Weights of a small GPT-style language model, trained from scratch on English Wikipedia.
Architecture: RMSNorm before each block, rotary positions, no biases in attention or MLP, untied embeddings, some layers without attention, local attention windows, shifted keys, gated attention, value embeddings, hashed n-gram embeddings, a smear gate, an embedding shortcut, skips across layers.
Each number is 50 + 10 x the weight over its row's rms, rounded and kept within 0 to 99. Layers, rows and columns count from 0. The size before them is the row's rms in percent of the matrix's.

# layer 4 MLP down (transposed), 1024x256, rms 0.099, rows 565-619, columns 128-191
107:40 57 37 48 50 45 53 39 53 48 52 48 53 41 52 43 61 83 55 29 34 47 64 46 44 41 33 42 58 55 61 59 76 52 60 46 29 66 50 43 38 49 35 52 57 54 39 61 66 57 57 38 55 67 34 61 39 59 58 59 39 55 45 52
103:53 33 58 65 52 48 63 46 56 38 54 50 28 55 68 71 54 57 56 44 59 33 50 48 41 54 50 44 54 65 61 39 37 42 43 33 50 48 79 39 54 55 39 41 49 37 43 48 48 45 55 52 51 42 50 49 25 48 47 50 51 47 42 50
099:38 48 64 48 45 50 53 70 53 48 44 33 34 63 47 53 61 53 52 55 46 43 42 52 33 49 50 50 64 55 62 66 49 43 45 42 59 53 46 61 57 38 65 43 47 66 36 45 57 58 49 47 58 42 45 54 47 54 49 53 54 34 69 34
094:72 51 45 51 59 52 42 37 46 49 39 36 50 51 54 62 60 45 47 40 35 61 58 65 53 48 51 38 50 47 52 54 64 51 53 46 46 57 52 43 52 47 39 59 47 42 66 40 55 53 42 41 58 65 52 41 38 48 72 68 59 50 58 77
106:41 67 66 60 76 39 28 63 58 64 54 53 54 44 43 49 64 50 38 50 55 66 46 53 40 58 48 64 46 60 44 69 49 51 50 27 63 31 62 49 35 31 60 47 61 46 41 53 39 65 48 54 58 57 38 55 67 37 63 55 70 46 51 34
093:52 55 72 48 51 53 41 47 50 42 53 50 51 48 56 49 50 28 39 51 49 47 65 66 41 51 38 33 49 53 54 53 40 32 49 64 50 49 61 46 54 22 64 52 55 46 48 47 69 36 38 41 63 57 43 55 29 48 46 41 49 64 30 31
091:63 51 60 51 52 49 56 45 59 56 47 39 52 48 49 48 61 57 43 44 59 53 49 39 49 51 52 65 28 49 57 46 32 45 33 34 54 59 53 61 51 43 49 52 59 48 51 33 48 52 46 45 54 65 35 49 70 39 52 46 36 40 32 51
092:35 48 63 54 33 65 64 31 62 53 55 39 56 36 41 60 60 49 63 57 59 32 38 59 46 56 44 64 65 57 59 53 52 58 39 51 74 44 34 41 45 52 43 40 49 44 41 57 62 54 46 41 54 60 48 58 59 42 53 58 68 55 56 32
101:50 49 52 51 34 55 41 47 51 46 41 35 50 42 63 47 41 48 53 47 64 63 41 41 59 56 37 49 62 57 57 51 47 35 46 40 58 43 40 45 48 58 50 53 49 53 49 62 46 32 19 49 54 61 55 51 46 41 65 50 54 61 38 37
101:40 64 57 64 59 57 39 30 56 41 55 68 32 38 43 56 46 34 46 45 52 46 41 55 57 50 32 61 47 41 35 42 56 44 31 50 59 45 39 41 54 51 60 39 35 33 75 47 44 44 63 31 39 51 55 38 44 40 46 41 50 52 45 51
108:62 65 35 20 65 51 29 30 51 52 42 47 46 70 64 64 41 42 41 55 48 65 43 71 54 64 37 58 40 38 57 39 53 53 47 48 38 50 54 44 44 56 63 41 52 52 62 65 69 50 43 46 51 51 42 47 49 36 54 58 52 57 57 60
097:75 60 41 58 50 55 49 37 39 55 49 44 35 46 54 45 51 36 56 45 50 39 62 42 45 43 54 49 39 42 55 64 39 43 37 61 65 49 49 52 40 49 54 57 55 49 60 58 59 42 47 27 48 58 59 31 36 36 53 34 45 71 43 54
100:45 54 74 44 53 42 33 53 54 58 43 52 67 47 57 52 50 57 72 69 58 35 41 50 42 44 42 51 50 52 56 48 48 40 45 41 51 48 39 27 38 54 58 46 52 23 36 50 57 45 58 46 45 42 58 50 43 40 55 66 70 53 43 33
101:36 53 39 68 56 41 28 60 51 58 41 61 55 51 52 35 45 43 66 57 39 52 64 31 48 38 27 61 35 29 44 45 51 48 35 45 52 56 47 51 56 55 55 71 51 45 55 44 52 48 45 61 35 37 57 50 51 48 65 49 48 40 37 50
103:39 44 44 57 52 45 56 57 48 40 66 49 68 67 38 50 48 62 50 46 54 44 50 76 67 66 27 57 45 49 38 42 25 61 63 46 62 71 41 57 52 48 59 52 29 64 67 45 49 45 46 57 61 54 42 33 50 35 60 50 61 47 59 62
098:54 62 54 54 45 44 62 55 53 72 37 52 63 80 50 51 51 46 47 47 57 44 61 47 55 44 39 39 34 31 60 47 66 32 49 52 38 42 40 51 58 45 70 53 47 46 49 55 33 57 58 37 52 50 86 60 36 49 47 47 52 44 38 44
095:54 41 51 43 56 48 48 55 48 54 45 49 63 46 69 67 49 48 61 43 44 53 50 55 44 48 50 48 67 51 51 65 34 52 47 59 43 30 42 40 45 30 49 54 32 56 36 60 56 53 51 51 74 48 57 52 49 31 69 52 45 53 57 34
100:45 60 61 50 48 49 62 28 58 42 44 73 32 43 57 63 54 47 49 35 44 69 33 55 35 34 46 38 60 61 40 46 37 67 33 47 55 31 42 50 40 66 36 58 50 40 50 53 38 62 55 53 50 38 41 60 43 60 41 33 35 48 38 64
109:53 36 22 51 59 51 46 50 41 75 56 57 31 51 57 30 40 52 42 68 31 40 50 53 45 47 55 47 47 60 72 44 39 61 39 53 47 53 55 55 74 40 43 44 55 44 54 53 50 59 60 53 37 45 53 41 45 42 45 51 60 19 46 48
105:59 47 60 53 71 73 40 41 50 49 36 35 39 64 72 45 46 53 58 55 52 69 53 60 49 51 40 46 41 54 50 43 44 49 60 30 47 48 37 50 53 43 15 43 41 64 61 61 35 55 52 50 40 38 28 29 41 44 47 48 54 62 50 58
096:51 50 43 47 41 47 47 45 52 53 42 54 39 54 53 61 47 59 51 65 45 47 58 41 44 59 42 47 51 37 52 54 49 43 30 47 52 55 55 60 39 51 30 55 43 50 59 46 25 57 61 64 48 43 64 53 20 63 50 26 58 61 68 70
091:56 53 57 38 48 38 40 57 50 41 51 51 71 36 63 56 43 47 34 45 51 55 60 50 56 61 50 74 45 42 50 53 48 44 39 28 67 71 47 44 45 61 52 53 61 45 34 56 49 66 56 49 56 42 47 41 44 54 64 53 55 54 62 41
102:56 51 51 40 50 46 61 47 28 56 70 38 62 58 64 62 62 53 50 51 32 43 67 58 59 47 54 58 41 56 41 47 50 51 53 57 52 69 62 64 52 60 44 27 41 36 53 41 55 48 53 44 44 69 32 61 42 46 40 52 65 64 57 41
098:53 57 45 56 44 56 43 49 58 61 58 47 47 57 57 58 42 50 40 49 36 54 47 36 56 42 64 38 58 41 31 53 44 48 43 59 33 48 42 53 41 56 50 52 51 52 46 59 58 50 40 62 37 68 56 48 52 35 52 33 50 47 54 46
100:51 43 43 53 42 38 67 43 50 49 61 59 67 44 49 64 54 34 46 35 49 50 52 45 26 60 56 50 61 35 63 59 47 60 49 18 31 30 54 33 57 40 42 36 58 57 67 50 58 54 47 47 61 47 57 54 37 49 51 46 58 44 63 53
096:34 42 52 51 66 57 53 58 52 40 55 39 49 48 27 58 52 54 55 30 45 63 37 53 30 72 45 28 58 48 44 46 54 62 64 61 41 79 49 61 56 40 65 52 39 44 47 46 37 77 48 56 54 45 62 51 54 52 36 41 48 46 53 48
102:43 48 68 53 52 40 47 55 47 51 45 42 67 32 52 47 54 63 36 53 34 51 44 47 25 47 63 50 37 53 56 44 37 78 54 52 43 54 47 48 37 69 65 31 46 69 44 48 48 55 46 42 48 60 62 65 49 42 54 46 57 80 60 58
102:44 48 52 61 24 54 35 52 78 77 45 41 59 62 56 58 32 49 61 63 67 66 51 51 48 34 25 51 45 50 42 54 49 47 40 54 43 65 36 66 55 56 47 53 43 54 46 54 42 45 35 42 55 56 64 34 46 34 44 38 53 42 49 32
095:43 60 68 54 53 69 61 33 33 67 50 64 49 61 56 50 67 53 53 39 43 46 58 38 42 47 52 54 39 44 60 50 57 59 40 58 56 67 46 35 54 42 48 34 56 55 56 39 64 35 77 40 42 51 45 29 42 43 47 52 52 42 52 53
100:50 49 47 45 55 67 59 48 49 43 50 24 58 34 31 46 61 43 44 40 47 57 62 69 54 46 47 53 43 67 53 42 53 59 57 39 46 43 64 56 54 42 64 52 36 49 47 35 49 59 48 56 42 50 41 37 22 42 53 64 48 64 45 51
088:65 44 45 44 58 42 31 45 43 47 50 42 49 51 51 49 47 49 50 37 61 58 57 44 65 58 59 44 40 37 54 49 49 63 52 35 46 43 49 51 75 22 47 54 49 45 54 58 48 57 53 51 48 46 45 43 55 67 50 60 48 56 57 44
103:58 50 48 49 51 54 45 56 38 55 48 32 40 58 49 50 50 46 40 36 65 54 40 29 58 41 61 54 65 53 46 45 44 50 51 45 69 46 58 59 41 44 56 34 46 45 45 49 50 78 41 45 38 57 40 47 59 37 60 39 60 53 43 44
090:41 63 49 49 26 56 51 48 62 60 65 26 36 59 38 52 52 49 41 53 46 52 54 40 52 53 47 51 61 37 56 76 50 53 66 41 39 43 45 51 45 54 51 33 57 50 36 54 41 62 59 47 55 52 46 74 59 57 69 48 47 60 66 38
095:54 66 40 57 39 63 38 48 51 50 57 44 50 52 46 44 58 59 44 38 46 38 20 45 47 43 34 59 50 63 59 47 55 32 57 49 67 47 41 47 54 47 64 36 66 48 34 50 56 45 52 52 70 56 40 36 71 67 56 48 57 36 30 33
106:37 55 64 48 61 43 53 70 31 43 61 38 53 55 55 45 58 61 60 50 65 41 50 36 47 52 68 53 20 45 67 54 52 62 57 48 32 59 47 43 55 51 54 58 44 44 58 51 59 60 55 40 42 66 42 48 52 36 53 46 40 33 40 56
098:54 25 48 53 53 45 60 49 64 43 41 62 50 63 38 54 44 27 63 49 56 51 66 52 63 33 44 34 61 40 55 38 56 31 43 60 50 51 56 49 47 46 53 59 58 31 64 38 55 69 68 37 55 58 54 37 40 60 44 52 45 49 70 58
116:49 45 66 61 41 46 47 45 47 60 30 44 40 53 57 37 61 52 47 50 62 36 50 52 37 48 55 49 53 44 57 50 48 66 45 54 55 49 53 44 48 36 63 44 84 35 56 76 65 51 63 46 32 55 55 30 44 61 51 39 31 56 65 35
098:38 67 41 50 58 49 87 31 49 49 43 51 47 54 54 65 50 58 53 61 48 56 54 40 48 57 21 52 40 56 50 35 47 33 49 45 53 42 57 55 46 48 41 44 46 68 54 58 39 41 51 61 44 65 41 51 49 39 57 59 50 50 43 28
106:33 48 62 40 58 42 51 49 43 57 43 70 56 53 51 46 50 53 56 49 61 61 25 55 45 39 46 45 54 51 49 42 59 68 61 32 64 40 39 37 51 46 52 49 48 42 37 66 60 50 64 65 67 52 62 51 66 52 60 62 56 44 55 47
104:64 43 55 61 48 38 47 32 56 64 58 65 48 47 51 78 58 54 48 39 55 49 72 16 57 63 38 42 42 43 37 49 59 44 63 49 33 35 58 27 58 41 48 41 46 75 59 41 47 54 68 56 62 52 54 55 66 46 58 51 54 47 55 49
105:58 51 46 48 33 46 41 71 38 53 54 62 63 49 48 40 59 61 51 50 57 54 58 46 48 34 36 43 51 35 63 33 45 50 31 71 29 42 50 50 53 45 46 57 33 48 56 64 53 53 55 63 51 64 60 36 49 41 54 56 56 60 49 66
099:75 63 45 53 36 51 59 58 48 57 42 43 42 41 37 57 57 50 51 56 69 45 34 56 68 64 57 51 51 60 44 58 45 36 43 61 64 63 39 54 70 72 64 56 52 46 57 40 43 51 39 58 43 67 41 60 60 34 60 43 40 43 53 62
096:36 55 58 62 45 47 42 54 58 66 40 60 39 45 58 37 52 62 58 40 38 69 50 54 51 31 52 56 33 45 39 53 63 59 31 43 54 40 27 53 55 28 59 51 65 56 53 52 32 49 54 51 50 57 60 46 51 55 49 45 51 70 47 33
101:50 57 55 53 61 56 57 55 41 46 66 49 53 42 44 48 59 40 46 48 50 59 31 52 46 49 56 56 39 49 48 59 67 55 40 55 41 50 64 57 58 67 58 63 56 50 62 55 49 58 41 56 31 52 58 50 46 77 50 58 61 46 56 58
103:48 66 41 35 41 44 53 60 57 58 73 42 52 60 43 59 32 32 40 42 53 50 40 47 62 61 59 60 62 51 67 44 53 43 42 59 65 50 55 51 34 47 42 44 64 41 51 38 53 65 50 72 70 47 42 58 53 55 58 73 52 55 57 63
095:62 46 41 53 55 46 42 59 34 30 55 42 53 57 48 35 42 54 38 51 35 62 49 58 43 53 28 47 53 63 48 64 39 56 49 54 67 51 64 56 64 63 25 62 52 63 59 47 53 80 31 54 44 50 35 35 35 56 62 56 63 63 53 53
104:43 42 48 63 46 30 42 41 56 62 50 51 66 40 58 56 57 62 58 55 57 58 63 55 43 54 17 69 31 38 61 52 52 56 45 46 53 42 58 37 44 42 58 48 51 65 50 42 55 46 30 36 55 55 40 44 53 46 67 60 64 47 58 36
096:34 53 40 47 65 54 60 60 48 46 54 34 56 47 63 44 45 40 55 54 43 53 47 45 52 50 36 65 36 57 37 42 49 48 54 55 49 22 46 59 50 46 56 60 59 49 48 51 41 37 43 52 49 48 60 58 37 36 59 31 59 48 49 47
101:65 45 50 54 49 43 54 42 66 44 47 59 54 60 53 46 68 62 54 44 59 24 43 68 53 43 44 44 65 56 39 51 47 50 50 40 57 52 41 32 44 53 62 49 57 57 48 54 60 43 57 45 51 52 48 45 48 41 60 42 43 43 59 49
096:63 47 52 51 58 40 47 58 56 57 47 48 61 60 54 39 52 48 48 47 49 51 39 49 47 48 40 64 58 61 40 55 39 57 38 60 52 56 79 26 64 49 67 65 53 63 53 54 56 61 25 49 56 44 65 53 59 61 50 54 44 48 57 41
101:45 51 54 30 41 51 45 54 70 72 46 49 57 42 45 54 30 57 56 59 45 43 53 45 33 53 34 54 70 71 52 37 35 47 53 39 50 43 30 60 48 36 29 48 46 44 50 55 59 36 40 49 70 54 39 47 38 44 46 59 38 51 64 36
095:48 57 44 56 46 62 43 61 57 51 52 49 38 61 62 43 54 48 46 60 53 53 49 52 65 48 31 49 55 60 56 62 42 48 34 50 44 62 28 45 54 55 44 57 48 51 47 32 57 74 46 47 67 66 50 44 57 62 49 42 70 53 39 45
096:45 29 63 51 65 31 60 39 52 64 61 49 53 35 52 76 48 34 53 47 44 47 53 51 68 45 62 56 42 54 52 53 57 63 72 47 47 61 77 63 43 71 39 58 62 41 48 47 42 52 32 56 51 40 39 61 58 65 58 48 29 44 54 47
104:54 46 18 56 50 45 56 69 35 49 50 66 37 47 37 46 30 49 57 67 38 49 56 44 67 56 55 44 57 46 55 60 42 38 61 46 61 47 50 53 48 55 50 45 49 84 49 56 59 45 60 42 37 51 40 55 52 65 73 45 47 35 47 40
117:37 52 41 64 56 58 52 61 52 51 43 42 47 49 52 58 58 79 45 44 50 64 33 40 54 39 42 47 57 57 68 43 63 43 68 58 41 41 21 55 42 29 50 58 39 61 57 59 60 60 58 46 44 72 61 58 47 43 62 57 58 52 64 56
# layer 4 MLP up, 1024x256, rms 0.101, rows 566-619, columns 128-191
097:46 63 49 41 74 34 53 40 48 53 54 53 45 45 44 49 53 57 39 61 39 39 46 49 42 39 52 49 57 56 52 49 48 49 49 62 46 50 46 72 39 49 45 42 42 44 63 46 46 47 49 38 55 46 51 53 51 61 51 45 53 45 34 61
098:76 55 37 52 76 18 71 70 55 49 44 46 60 30 55 31 28 52 48 53 50 38 44 46 63 67 61 43 49 46 45 45 44 54 69 57 55 57 41 59 39 63 43 44 48 52 60 41 39 38 66 53 52 61 42 43 34 42 58 31 44 48 52 54
088:58 49 48 41 42 72 63 59 58 46 55 35 45 68 42 51 41 50 58 54 54 51 61 64 35 36 52 36 59 44 33 52 40 46 44 43 62 40 53 45 38 39 45 32 47 61 44 55 64 55 52 56 53 58 39 54 52 57 66 44 69 50 56 32
105:47 62 50 35 53 60 40 56 65 55 66 40 57 60 43 56 57 56 39 46 41 58 67 44 50 47 46 40 42 51 42 76 40 65 49 38 45 43 27 57 55 65 77 68 38 37 49 46 56 34 75 47 64 43 51 69 54 38 57 54 42 59 50 39
098:48 49 56 50 44 53 61 52 56 53 53 66 54 46 35 44 51 62 63 45 54 50 61 41 48 51 55 58 72 41 59 37 54 50 60 59 28 39 52 56 58 59 56 54 50 59 68 48 62 52 60 57 54 46 67 57 37 46 46 41 38 52 57 49
090:52 38 52 63 38 37 49 65 45 58 75 40 77 45 42 35 50 48 59 60 56 57 55 44 67 49 58 50 45 30 54 51 51 70 43 51 49 40 61 43 41 44 48 61 68 39 48 30 53 41 54 35 56 51 30 42 64 49 52 64 52 53 51 50
099:48 50 49 57 46 62 55 57 70 65 57 59 49 47 62 60 60 48 53 47 49 56 42 55 34 43 56 54 43 61 42 54 58 59 50 35 29 47 45 55 53 49 46 63 42 38 55 43 62 44 41 60 56 60 52 51 63 46 67 47 59 48 53 20
098:28 61 67 55 54 43 56 44 36 51 62 50 63 66 58 37 46 34 40 43 46 37 56 58 49 46 58 53 66 46 64 32 41 54 48 59 48 41 64 36 54 64 52 37 53 39 51 37 49 50 52 45 36 61 40 48 53 40 50 66 51 51 50 57
107:46 36 38 46 48 31 48 38 64 57 59 60 57 45 47 46 35 65 31 46 58 61 47 50 64 52 42 62 46 60 57 55 35 44 56 40 44 57 50 39 60 58 67 67 23 34 57 52 42 47 62 57 26 48 53 57 57 33 44 36 47 61 46 71
106:37 56 49 51 44 58 49 60 39 65 63 32 37 44 55 48 17 35 60 54 58 43 48 67 48 47 46 46 39 51 62 58 68 40 58 46 45 51 49 45 51 44 58 43 38 53 44 64 54 46 50 58 59 40 40 41 62 55 46 47 47 71 58 49
097:47 51 34 67 59 38 45 51 36 53 50 49 53 58 42 50 70 57 70 45 44 48 45 41 54 49 36 64 50 46 48 45 41 42 49 49 64 42 38 34 48 51 45 55 63 42 47 38 51 47 50 41 35 47 48 50 52 42 31 44 53 54 48 49
090:58 63 31 57 38 33 62 67 51 54 65 63 44 70 51 46 52 42 61 50 44 44 48 37 48 50 47 64 54 39 37 55 40 54 63 52 40 43 58 46 65 51 49 60 60 54 54 41 55 51 44 39 32 52 41 37 51 55 55 51 54 65 57 59
103:37 52 55 64 51 54 49 61 36 50 34 46 40 47 52 56 58 52 54 36 52 65 45 53 26 31 42 52 69 60 55 57 53 53 34 72 58 46 50 59 57 43 59 28 58 51 39 39 45 45 58 54 51 50 43 44 48 50 64 38 43 45 44 29
093:39 54 34 58 49 52 59 65 54 54 62 45 56 52 28 48 53 60 44 41 60 50 61 53 55 46 52 42 44 66 36 48 33 58 33 37 53 48 42 33 22 54 51 37 46 71 30 40 47 40 50 47 63 46 51 34 43 50 59 42 46 62 36 48
105:57 42 50 55 36 49 64 59 71 64 52 60 63 43 59 51 46 48 55 48 70 30 53 50 63 43 56 31 41 62 52 75 46 52 41 48 52 44 47 41 63 54 60 47 59 39 46 65 60 46 47 28 39 40 70 64 40 54 43 54 52 55 51 46
093:41 67 46 53 73 44 54 55 62 47 51 52 37 59 46 58 52 56 69 33 46 46 50 55 62 52 55 52 36 49 58 49 65 41 49 48 54 46 45 62 49 53 52 63 54 44 45 52 41 64 52 55 46 49 37 58 54 59 43 57 32 52 56 24
111:47 46 46 54 57 43 58 59 53 70 42 36 47 37 38 56 33 51 66 51 56 54 53 43 49 36 54 49 68 53 58 53 53 35 47 58 38 42 42 57 40 43 37 58 64 46 52 48 53 54 47 71 62 48 47 55 62 59 55 61 62 48 40 56
105:43 63 47 33 57 60 64 52 48 39 59 47 47 35 38 21 52 57 57 38 54 32 71 48 31 52 53 48 42 49 40 67 28 36 44 44 64 50 52 47 42 51 38 40 58 53 42 40 54 38 58 55 45 61 46 24 51 69 56 68 47 56 46 53
098:52 56 55 52 49 45 37 72 35 34 41 27 48 63 53 31 62 48 38 55 40 46 41 57 58 36 41 55 45 50 44 46 55 38 33 37 70 50 36 73 64 35 48 31 52 30 43 60 55 51 52 66 60 50 52 49 70 56 34 50 50 55 44 42
093:41 49 54 59 49 63 66 41 44 38 58 31 63 58 45 58 49 55 33 21 45 44 50 64 53 49 56 56 53 38 46 50 58 42 57 61 41 65 61 57 62 45 74 49 32 45 47 42 59 49 55 36 45 58 47 56 50 46 66 58 40 48 43 54
089:49 60 71 34 51 59 37 61 27 54 48 51 45 40 40 59 49 44 35 64 49 45 67 33 44 47 35 60 52 32 55 27 58 46 47 54 64 49 31 47 57 35 59 51 54 70 55 53 61 56 43 33 62 58 47 57 55 51 48 45 40 39 50 48
082:45 64 49 60 31 52 51 61 69 33 40 45 52 56 59 63 51 37 57 59 49 59 50 32 35 50 51 38 54 49 61 36 36 35 54 36 32 51 42 42 54 61 47 59 52 44 59 58 40 50 71 37 37 48 48 43 53 55 41 30 55 44 47 58
092:34 31 41 56 53 52 59 35 48 45 58 57 51 65 61 43 43 62 45 48 38 49 45 49 63 50 46 70 48 47 39 54 55 31 50 64 59 73 48 56 59 62 50 65 58 36 40 47 40 55 55 44 49 45 50 51 49 47 40 58 35 57 50 49
094:63 55 77 41 45 36 57 38 51 50 62 47 26 63 47 53 46 49 67 64 59 52 56 61 36 47 52 47 59 42 36 43 51 68 47 55 42 56 62 53 49 53 39 66 49 61 55 48 39 49 50 58 43 47 54 56 39 68 59 60 36 66 55 48
091:63 64 46 42 51 47 45 51 44 47 31 61 56 62 46 52 40 45 45 43 65 52 52 33 43 53 56 61 49 56 40 60 29 61 58 56 68 51 36 59 67 43 46 51 50 53 42 45 37 45 56 63 40 57 49 66 48 52 61 26 52 65 49 53
112:57 38 62 48 64 24 58 51 50 44 52 55 56 43 40 37 52 38 53 64 67 45 41 62 44 39 61 59 59 50 49 49 61 48 41 55 44 42 52 52 54 58 53 35 59 48 47 46 62 31 42 48 57 42 61 52 52 55 60 54 48 32 40 61
102:47 61 59 43 43 52 43 29 41 41 42 52 44 33 54 35 40 37 58 36 59 46 51 46 51 51 40 51 59 46 47 48 59 67 46 50 68 52 31 61 58 51 60 26 56 24 62 53 41 53 46 41 54 55 66 49 47 46 40 50 51 55 56 35
087:47 26 56 59 65 39 60 41 56 61 42 36 71 34 63 52 71 58 53 50 33 55 45 54 43 58 46 74 47 35 50 49 58 61 33 31 47 43 53 61 47 53 44 58 44 26 40 44 56 45 55 35 57 54 45 53 59 57 52 46 45 51 50 46
095:46 66 63 39 49 69 41 51 48 49 42 76 40 38 59 41 36 30 47 55 60 72 46 40 52 48 40 42 45 40 56 50 36 54 55 61 66 45 49 55 41 51 53 64 52 55 59 43 57 55 54 58 53 54 41 56 56 47 66 61 40 44 41 25
091:39 38 43 53 37 48 49 68 42 78 61 37 61 62 58 56 57 46 68 47 51 41 62 29 53 48 46 36 86 38 41 34 61 77 60 49 68 49 53 54 51 41 54 52 48 53 47 61 37 45 40 58 49 60 34 43 48 51 53 48 51 40 56 59
092:48 49 56 53 81 43 56 42 37 56 59 41 56 49 47 61 59 37 44 36 46 47 64 41 58 53 59 52 72 50 50 47 50 55 36 32 54 36 56 51 56 55 49 50 49 45 63 57 45 46 45 44 55 40 58 46 61 53 50 52 48 77 43 52
090:49 53 34 48 55 58 40 53 46 46 47 56 48 59 48 52 56 59 64 52 61 49 39 37 51 53 47 53 40 64 66 55 51 50 55 47 47 57 61 54 38 61 45 60 57 54 51 46 55 55 51 53 47 58 54 63 53 54 41 25 46 30 48 49
094:47 37 68 59 45 68 60 43 52 50 35 46 51 47 43 54 62 57 54 47 57 43 45 53 76 22 49 41 55 60 40 39 35 64 59 56 37 54 49 41 56 44 56 59 41 42 47 58 40 41 48 40 44 46 57 31 53 50 38 50 43 43 49 54
106:57 47 46 49 45 38 57 45 37 70 65 57 55 50 66 52 63 39 44 73 60 46 60 39 52 43 39 65 67 52 52 51 50 40 61 25 55 39 52 52 67 56 52 37 59 55 71 47 56 36 29 48 41 30 56 55 56 56 66 34 72 65 55 56
100:47 34 42 43 64 47 75 64 50 72 64 48 50 37 47 49 52 58 56 38 41 63 45 70 66 50 43 61 39 49 43 52 38 50 52 62 49 52 43 40 39 41 64 50 42 40 57 34 55 44 33 61 57 43 42 62 41 47 63 48 55 43 56 41
112:54 46 56 58 59 45 45 52 49 71 40 67 36 35 56 36 57 53 48 54 53 42 38 74 59 57 52 46 40 48 50 50 48 46 52 46 63 47 59 45 29 54 65 59 54 35 51 48 46 47 62 52 38 62 43 71 61 43 39 49 69 52 52 48
091:40 61 32 56 43 57 47 56 46 50 46 47 44 63 50 43 65 42 36 33 50 30 36 52 57 51 37 56 45 40 39 44 55 50 41 59 55 49 51 66 51 59 57 49 71 52 59 47 35 57 51 46 49 36 61 43 53 50 42 46 63 54 49 57
104:47 57 66 51 57 46 62 56 59 44 48 56 63 47 49 46 31 47 45 50 41 62 44 44 34 47 51 44 41 66 45 51 43 61 56 51 51 42 53 53 52 44 41 38 41 63 43 56 50 45 54 58 41 45 56 59 47 46 47 54 49 50 61 46
089:46 61 43 44 45 65 49 56 73 46 66 54 44 43 55 56 46 57 41 41 54 27 48 47 38 61 56 44 45 59 42 56 48 55 60 39 62 35 67 39 56 39 43 41 68 53 65 51 41 42 43 63 47 46 57 68 69 50 52 63 60 51 46 52
103:81 52 58 40 44 38 55 62 61 45 54 65 69 50 68 48 63 46 53 48 48 42 44 59 38 42 40 40 47 46 58 55 48 48 48 60 48 45 56 55 64 54 46 65 58 48 65 71 73 49 51 59 54 42 35 37 45 50 65 44 61 53 61 60
096:35 52 50 65 35 40 66 62 48 45 35 39 49 39 37 45 77 70 41 41 60 54 55 37 49 60 35 32 65 62 25 54 40 56 46 59 46 57 58 48 43 55 37 59 64 29 60 54 55 38 46 42 49 54 40 51 39 46 32 46 51 60 56 64
089:56 55 51 26 48 48 30 48 47 44 43 62 30 41 53 52 53 43 43 54 49 50 44 42 35 50 59 43 37 57 43 47 47 50 46 56 44 47 44 63 63 58 40 62 49 20 53 49 53 41 54 71 50 29 42 52 53 58 61 41 41 53 55 32
103:58 50 41 46 43 52 62 36 59 50 45 48 38 56 42 22 52 49 38 51 50 67 54 59 58 63 51 44 49 54 64 37 28 49 52 67 53 51 38 43 34 53 63 67 40 58 61 52 61 54 34 52 60 41 34 44 52 47 39 50 54 45 57 49
105:42 59 36 56 58 53 45 75 51 38 64 50 59 52 46 48 30 35 59 29 53 41 60 51 49 44 46 59 38 55 54 41 55 52 44 65 53 49 50 59 35 54 62 39 80 39 46 38 55 57 55 53 39 57 34 45 36 47 45 73 47 40 46 42
093:45 37 64 58 42 43 40 27 51 41 58 61 46 47 37 48 69 63 48 34 61 62 59 50 47 65 55 48 42 52 50 54 38 56 58 56 53 54 54 49 50 42 54 54 39 59 37 55 38 62 58 50 41 45 63 43 43 45 44 44 31 64 43 56
100:56 51 53 44 66 31 57 60 51 53 48 55 48 61 62 41 37 53 57 54 67 39 76 60 61 64 57 48 39 43 45 46 44 57 42 57 65 50 52 36 65 51 42 47 59 63 50 58 57 43 32 55 41 51 47 54 48 48 29 71 41 55 45 56
098:44 62 19 41 41 60 51 65 47 45 51 60 48 48 59 43 41 50 55 68 59 54 51 51 45 52 37 61 42 27 40 59 51 45 45 62 41 44 51 56 35 53 78 45 42 66 56 50 58 47 50 53 53 44 28 40 49 54 54 27 29 44 47 46
102:40 48 36 49 34 41 48 45 60 61 41 42 66 55 47 61 66 44 39 47 66 36 57 44 54 70 45 57 40 42 56 42 48 36 51 42 58 39 68 33 60 41 62 41 66 50 48 53 67 47 66 36 30 46 58 53 64 53 51 42 44 62 60 39
097:48 41 55 69 40 55 52 42 57 44 46 52 44 60 43 47 56 40 59 56 47 52 50 48 36 48 48 43 59 62 40 66 48 40 52 38 36 44 57 54 56 51 26 59 47 64 56 59 48 53 38 37 54 59 61 62 50 49 53 54 53 53 57 38
098:49 55 43 31 43 41 55 50 41 57 50 54 38 32 46 44 60 42 51 61 45 60 60 50 47 45 36 50 52 62 40 34 52 66 65 56 37 48 49 66 38 50 37 52 34 54 47 54 52 47 57 51 54 36 44 64 38 56 45 44 46 39 58 46
100:37 50 64 55 57 46 54 46 56 51 48 53 57 52 35 32 56 50 42 50 49 63 64 36 27 48 40 34 62 39 48 55 35 45 44 65 52 48 55 60 67 59 58 45 45 52 25 54 54 49 61 51 51 57 67 45 58 42 43 56 50 52 54 58
092:46 38 59 41 45 51 62 80 59 37 45 32 43 43 49 39 38 47 60 37 47 52 57 62 58 53 41 47 50 45 50 33 45 38 28 38 69 44 42 58 35 71 52 47 42 51 48 56 61 56 48 52 53 61 48 29 68 33 42 61 46 25 42 44
093:48 51 43 51 16 51 50 65 51 56 43 59 37 39 55 58 45 49 46 61 21 34 40 48 68 55 43 51 58 51 38 46 51 54 57 56 68 57 55 40 53 42 43 57 62 66 33 47 62 70 51 42 60 38 42 52 61 46 52 39 64 41 53 46
126:41 46 59 38 32 46 50 47 41 32 33 38 33 57 56 48 59 55 35 70 42 56 18 43 60 54 48 53 48 45 54 39 53 49 57 53 32 56 44 53 46 53 62 56 49 55 50 51 53 42 47 54 38 34 62 44 59 52 52 54 51 76 61 44